Weights of a small GPT-style language model, trained from scratch on English Wikipedia: vocabulary 1024.
Each number is 500 + 50 x the weight over its row's rms, rounded and kept within 0 to 999. Layers, rows and columns count from 0. Numbers have three digits each. The size before them is the row's rms in percent of the matrix's.

# layer 5 MLP up, 320x128, rms 0.116, rows 220-253, columns 0-63
094:439407594440392399448450563473491528404483508399621458514538487536470538493479453483576575454534524568513553533557447447520566480526424480476540400480545601524505454457554586504523600495557570
105:448463581556540482505510478516496478451521437509402601450455472442402411516486397462434482564526525429531519561546517529494519445548517549542539560520529470379457433436558473468595566514454595
100:527535467554494413559606539458431526485595515481516596440454490441492438552455473497474556369467457478498464522549564597512500471516429499492487415484417468527464526456533441530517515428496513
092:604558581465546550505489506404442485510542335423472546557499478562531448559509514456463512424505413445421575499632482533556477546521545470547408418481533586530535470431506541545522545494472552
100:460530654471484518497484573519499404471462444420448487527531477441495569545508527468498575428435520518496530437504500538603486518492566544396537496462498525515487517485529393499535445544520479
088:539440469537411485542447379379507520537522548506450478485510518515503511503491466490481470496515499541508537545426474440538435529463423391575511559552472506533548578535476472487449514567547521
103:445565558421486499487569453497520413481415567477478474575472541477631423457471491523464490506518480464494445597482517455583481559496458469385528441555469476598507508500528502511473516462466391
093:456466491448475507415583644489505426417491478475609530534515512504480429461421494574523504539468528448470473519474511543579664481526518418477505543507488543531487463421515436512484450511489560
099:521435514421539411523492482456502491532524496487552523538357403529482518536493553563478451425457514434467497493445423431541520488572548556631514581479479446435503456505552431592496500555553449
102:513529550529398450461553572498404561396549448426485456500571500431477493587527491521481486500497444517389533508435444430601474429515552505562434455498449449464527433427553541543437449470546567
106:501567427539420500566481445557395451487546521448511507516522464466552503555382450456560590552523499489503529502484482438398550473537461434463476487453541524420562495490451483460556437559524468
089:379437509547488455545541547501435457469500563583545545484505453470565600559524512392450443492412559445510427493489554500532514447559501507551472598586577523506534481448473553479444501461489369
084:449479517538538412495499520506413513476558499505461540428544540540380477549457436447504449571522551591484457543440429473426479509471513546562553607527476544550541445432400485381537544468401533
098:506541558518529505481545428454461450541489438491441415518533560542564545437502515418547459517553480471506571528529557447501471583544568524397390550479476470535506544496477608424596598551480393
100:473556499554493525476461477469507517506517438427513512430445465497470462476471524491439606509500526523505505562522576489479464535615557517473472510460444591531488561470496491547592449498469508
101:496509547492475496492517565462437448557577584499552563515489536521544419492446526545470539453594510574476510430453518407488487507435498495403517573458474433448483520373421634556525405416456527
093:452561564472480441541454467492498533550487540451565511467522446581471480553487543459464502479392516569519388492483411519541463500424539537458466534510434546439489549535485436419647459550579508
098:601508611481456505559420492507531501532441457552530469543449470456503534592482441517509553565500519495491521485506454492487493461434445540427496510525525565473510434415466469378463482542472445
096:527472450500487535492482486493512503512481453449517517512425521507452557527534511472654556540511634437489512426478459599393535501433472508528494453475573538508426450485595514560390503501528538
098:546391531513509607590429448444580499620482534506560567563468496439538535450469480574547490560534547486506455494464375399517456498513492510529587547467607485525537467468635504479497469464456458
101:524434471505495431536487529428477504510460494509436392528445536410470400485467501609435465433527468533544484439484492483447387525610489476547551523588460495526429564489455480460460484511505452
105:447519489549505530593479514513516581568542448482425572524470516571507485519515504507628497505524466523523552518553483431551558392523548427520608436465498550478485465468382488495458465471456488
102:514437413450500469502558485497533550404598577482572521484505448506550541474470486406425532512536499455471445519450459554540542458527601563549506527488488489603514502467532578435483509506600536
093:431540544467535540493474447364472456549519366463449571407560481531466580474493469460430485552572480437435425497561478574649545457460468519468444570510490558523540573404470469579461460448525493
102:383481524481445492408507552457521522479576517514452626440552659487448489535561480455489524568534522532498467457421416526494521447493454501403528526442476483576474490499577591515466450540509507
098:482512498565613514451625541524509604514500447547462410454466537561394558475460559510474512539545482518436595547499479512496523466526487579454422518551520477495549527523465490499496515413520509
089:553549465421492547505421501442542421540522548434487546587479540516513440496503548439444601487432479532508498483564441519550477525405523545481535446578460453514498495549380435587426417529448526
089:426610529434543477473505472481398540562549560596472474464463514531474489618526448439444455557504469440630466487437490505588522490449443512444539515477510535538517523482432503540488502495503522
105:482555481511460473508547513449483464471581551496519445558546545511540477485615454470447451566542465500518591409429540433490541490521511495466486473402418481529448529504439543402452536454648512
091:603497508511575516455547503507461463573456577439491519485490477441481530617482527574519433504490545453443518493503594456457448449567407485518433578518522499475513547536438484497558457439454541
103:387542499540500446434463476310575542521545524563578495468476517532554564516568559395470483559430488498473490487506547473601477479561516525517509536434478531509496479430515492501535568449478486
103:484632606567545487471553502500500549449569513517542467511492524548516458496506485417446554534450506515564492514567433535617477567456531488371475550520535533397498498443578541496573465501554409
095:494492453550478497537567600559538548506588544531500537537433425477501492513530546489541517508505441437612468621461414577431453439511602541437395540455544569475504507453438534517552463453524503
099:456488518535562515553487513491519528461525479528497477502474526548528521497548558548539391403481444443446472477483478451492446511535477529578554475548584405563419518511522490566391428431531454
# layer 5 MLP down (transposed), 320x128, rms 0.106, rows 220-252, columns 0-63
094:534495437522553408534478503528524509447485523468450574518344421392570528486514450547440429564520576589493523528510489529460551495477567551466461527451542550544506554486442494451457383497431454
108:501404467391418468543493474481556544513543529527497493543511506456538495393536561432517551585492497498461493415526468419484510519473513419586522502480494443495469566481437425482557458594525452
091:501565495553521517415520440463492461601593544518460589491461471488548436515418486481511577432437475536554487539510459375494518534444556425544516472467544536522563459492457533519573546493536498
101:547434433501472460533439448479488486546506521426537454455541544515472448514438533490466436462518469482436493560600494506481434490364482491491499550509389485510574524443496481469631479438558452
099:499513575584479573487488430491486529589431523520525424507446461554526422517495465511537491372516504506487513505456446458457516542468516532548442528547512570540446464497427575514495536471498502
092:478523590455581445468436569410451418545490513444510493538496470510598423511451455494506432412514514561418555538542509572526577543555450444455464525496513472453561532458416488536544482481527433
105:451570440437574546472467455561435443614545593527453455530518536493486500509509568432518456520479544513469510455561444501538483485492566465551537477513492473522435523453597433497563477524553473
096:455508522561481551557511500529482541451500493565390451503508535465554538529440475530466511507439513390445395483466500432460529554583456468501591523455510535459426575567415498518580477487498469
094:513489459520413593472460428495541520455424449622430495466508471503505512477505556504519547497532522554566524410450537516608450398501454424545453447416490571499501520478496520508528459454435524
102:385491544556439574526508456436573417496442467489521371471509549580477454479456525546588526520494454541553589421436621540440519504452496528420425580568542436548539496462519520481511537587500483
101:395487453460440385449410486503509434473515444543509568496486505450467473508454443515634544484513477521555473453488530437465441455582502446516486520457521509553516522430533412540520548390548491
091:483493542429534491541516582511551448512375532497556522451390478551545482414514539574450588469444540486492495445469486537556459528460554485567518499498498430497662452470495532561444505496493482
090:441596563537591548483555490518408500512575597559549469579492521532475447576391490577483472432549474452516495473484475479529618520475442485513586499484484496488485504485454409464555488505444581
101:471504485478502504473526424502424464403480498497502440505425504459465457517518517449530508550567447529509492476581521479514595568561610586402514528509539468542479537574558496511377426532581504
104:484432514515565487533536490610577543566537460427428602444465444384452472513511561512553434417577508610493531473557465532531615580421470507459433474508558503481564449599494486529597508459483446
101:445490501408517534450564530481419476492552469433546575510596463407522570530471470458554581594553509570527602458481434453559501558435466497493475496464516528445454529428488526549585532455554498
098:517550414646457595517546566587494546617538595479541503533450528521458423400554498549449504414405532586569514497492565453439556490540513508529481390473463475429534514461499540429540530533531498
101:544529439527529589455601397463455512470552560523510451513490519563522489447500550481453433476527527435547472506490529560501488611484455474528536483494493592491468450565433442531437621476479459
097:439472441427448495584520429568534514361505501481593491546518504506583503469474534479525594484575582443544522409401469448545469499482532499390536511455478523518427497582477531474547471488460467
099:487548477452422472456554483539518524505584498496369430469522473567466442457470483607524435575480510509448472517550400488454526549540518514422579469615495518520456508434474604450504539550464490
099:441488488580440507562482486449467442537559403512492440541498535534531540614452525494588477527521482539477460575518538563498575499559491434503493467503434496534544559520522465489457592662452544
102:467441477505475569531500494491572480522501545503487448566572594475502556478507473476449527542489481416596466400509560532441612573499590517475466631459495453496495441462542451539517500456503505
098:505500541506536374560528515473548568515511443535454536444506522461420497427522399405489444487571510514436418441547583465556613431523435528515443489470520607524436530444479556478413454462552478
096:517422466542567413489494517508392550540539543458543491456462512439538539471544509522503410475486556575456518521467484470530609563518571484445525481519567480556635567615405509445414629568377529
100:435518488509501561552506459469535449430509563539465481588474554491523533454470577483520516555582513456558549432486432556410447394498604480627550466482493490499472482574457505550543479468484476
101:545514469416480534534496521509407478418576492561586513427558457536423437528530537469504456471540537544537468505522527395502458414548499521548482510532505469432500443479457413535496480413507555
097:536566485388508494454487518443504452416554508415477563372504525485537507567521526491476446472552545600426449527467542467438523408561518575495537484504408631497557550367532556502595462541515415
092:479504440451492557441462544489500599534527447534408476593556486437559499457545500536489458582493414502508558627571531539438533555439470555519500579529484503578515513512447519498558368425562409
106:438501514549519418426489437619577530469470431485548557509485403480533558407403570426438487476546470472432521514448545539536496513492423502463428534436436498501407461513472483493585411484515451
098:414473525493484574491519500547346438539463489452473506452502493478482497477439545539561487531535487378511423443506515451548558476425387481543606538516506568508493470492456476512551575493536447
101:479484481557513555455536490500470390495663581528540522488478484442507508458529521544531463437572389514432524480537492519506471506522506556454487549482516519503460504476553466473510494533362467
093:546574494539447433474483458542486524583542493438505568580499529437568486514557597482485520427537523497382527511428446511435603463518484512562499409526474553497526544534470506427490527525572509
102:544594477509551473493489467496527414563562529553474501505504538568397535454471556462498571498487533483511498450457493453515538473498446449434532505450541469405382427561483525548537520386451497
# layer 5 MLP gate, 320x128, rms 0.115, rows 221-253, columns 0-63
106:514491432472487468521550551529550487505468532531517489493468571531524580390489545496567526453544481552437447472485599473525436471549563510465460410550514546513466564526566541464455495523482415
099:526588517477544393502412487523535460486427481437486484474595521537453523429605596557537438506494575527547517498473475450532562580489437499426550514460476429433363539545553541539458476529536511
091:565622452455480546520549435534511519533446535505479530497587544444583371421455518487527457483429489478457434600453509527486559484588498471490518552536442564483529441469506517534491511526520539
091:417495511507576463603486540463665469484522483501441542464605424409507458471562561509502560472476475462432521460505459494539517448497510488420532460370505580492480497502583465445526389499487578
095:560530516533538483553519520526490498523474534512457523491414517537515582457494453525513509510470554543458524458574467480519570472485587473489566499420429545562451465465582528431435411489391475
100:542483485573519474558446550586450516563570549482425510451534544513422535480514500495445449534466479600509529543448504504457569548545479555572549542452683504500554489478608543600478541488521542
099:567544498541525569620439569491495366446538437559470510382556552495523544441453460563415430409415527476501504577565559426507588556491586473476534530538552555425460487543489505538552501427489512
090:519483435538538568624456495545559447478520501480467456525551461479546538552380517509526483515630451515469547482557476476420464422566569493504542430519523514607541523551525421457534552630448481
105:474511557529509503467504554529550531514507521449475472474455489425512454578478460502435513507546537594490542563552447483532458638441479470532629473534569479493495498381516443499528494502487436
101:575460488502550467486409447466478563450560435496533559481516404541504547491516594521497571519532475601539469462484513508494467560505487471605448508472508519470440528483488366502477548528522446
087:440425527549465507414476580426432527494441476499468537456521571511453508540496442504629467544409495514549501453458522554402432425501480520601405531461491517540539563427499529596436477574567521
086:496538541539586546455453478412360510511583504544478591433557563489403468581446450605472493526506512584485575531523458490446598486491466443536513488476483610588455513512513449455545580559457536
097:525505408516609558397451435440448569524557419596461512492557567511452492494420524588489438548540473550547484511417535513479477447435484474469445509543502455470506549464514512462529560515547558
112:446533509470509421533575464440566578507534467528472430530474575570609478520493485587401605453548512496536547484590537524451540456510576524579520562489489555491560458498487430515510456558470486
097:431423537451487458593489568513508499518593561537594523514577491577462461548475499493445509518567564582519421572524420479485500504482483533401407439525544508437487472532540527573498484457533467
090:432541633541506527537403466483434535472576481484540617431467443522477494413592499529477452543489545438507473541535440532510514506495537451502584618490454459407574487494464491550501553571498587
104:540500506539489531460584536455381481515421473525453393434526404496569431469493480415462553481592539447547470563455525510483503558516438499411572563483527456524474464489423564507493559526456522
101:500621431478489439533588467550466500443521601488554474512476417469564516506558433442478516474546466509544514483490592428452626519517587487507497449462427475510591508490565558430583583429435436
107:449551514554470510455539525385495452472443434521500507478497536529510418487535585531540624417463537483534561552596523555525424473561559518568419460533491444472541584448335440536572481433519454
098:535488510424479534535517553449413531517500488496496504476564585494477462500454485551539554520500497490488508415527534496439428499636444537428441462527387450642485505516540499494482440492546480
097:571508469579560492476573521509510473529449554541421555443445504356524468504429487555506512506553338399554507433507561480475534441501542501540449534539476513471423429445538504489530533428437473
098:545560507488427493543484571508410427541527482463473427465493480449533527505497413440465507653503433610576555491491569433536510391516488522504481437474517453538442466468438457552535509543479454
097:446549546403461462569538580468549494450444430471479504522445548569543473471529432547531432556457599564434440573450451501607479494477444461424492457545449487484539470548496463592496520575469439
099:548540432496500570566454460440521548547404547426478526549553360450545523525484534590521565501526457451537600566504508476456506524448491445506448498567614548546470459536468388546444501538393484
098:570499492560531523423517521538529414503540484525499503529481514512394485561523568542545431507519567410461517561473500522526555491544538437470348520469500441536525492512598421480578561528530482
094:469534511534490544499559524555493460535418416506556443474487553464533485522530507557540405516481535394494447462516490547495456451462515472525528451534530430510522465393520455416444501434548488
090:535392536465496507527524549503556506470525422508546520593569452507528518436503446489582500391469542599472474413589430518483485502520530609520472567539517418510494466501557461553444526511464541
102:489484598546479443520529514552545583523443378615562562420474556547547535530493568541438455498530546505525506464463469536608477536467494538471585489510512496504481561597446452434492489493503493
094:507525545488606487520491440530447517516564511446478508462531424581509523548457507430522579505475531353513434449518482546436455460497471455462493550568495515476535529489550437547465480482531501
099:525565519413506472556455457489519521481529441479557457434486544523469514586413459523451521501572478475520440544578409521445511557542523456550533516562403521499421567580551464597562535572551573
101:433568530546535406520478518514556391523512589501526448461574524584432447533472500580432501440449544609629445564467437447557442551500468512516520517508602504506519615486601510454527530560614554
099:479528471495417440516422486478543542530487490553507571462512565452363421552467580488469492557531425502390434561451563520528495469496578523512470504473492532434524517322561472420452523511468506
098:494477460528519486511529571501394446459535515453521553485567440566562506471594490484552402483516496413506486514550470447484503493451457454584449592505431486568498608437411527535444439458516490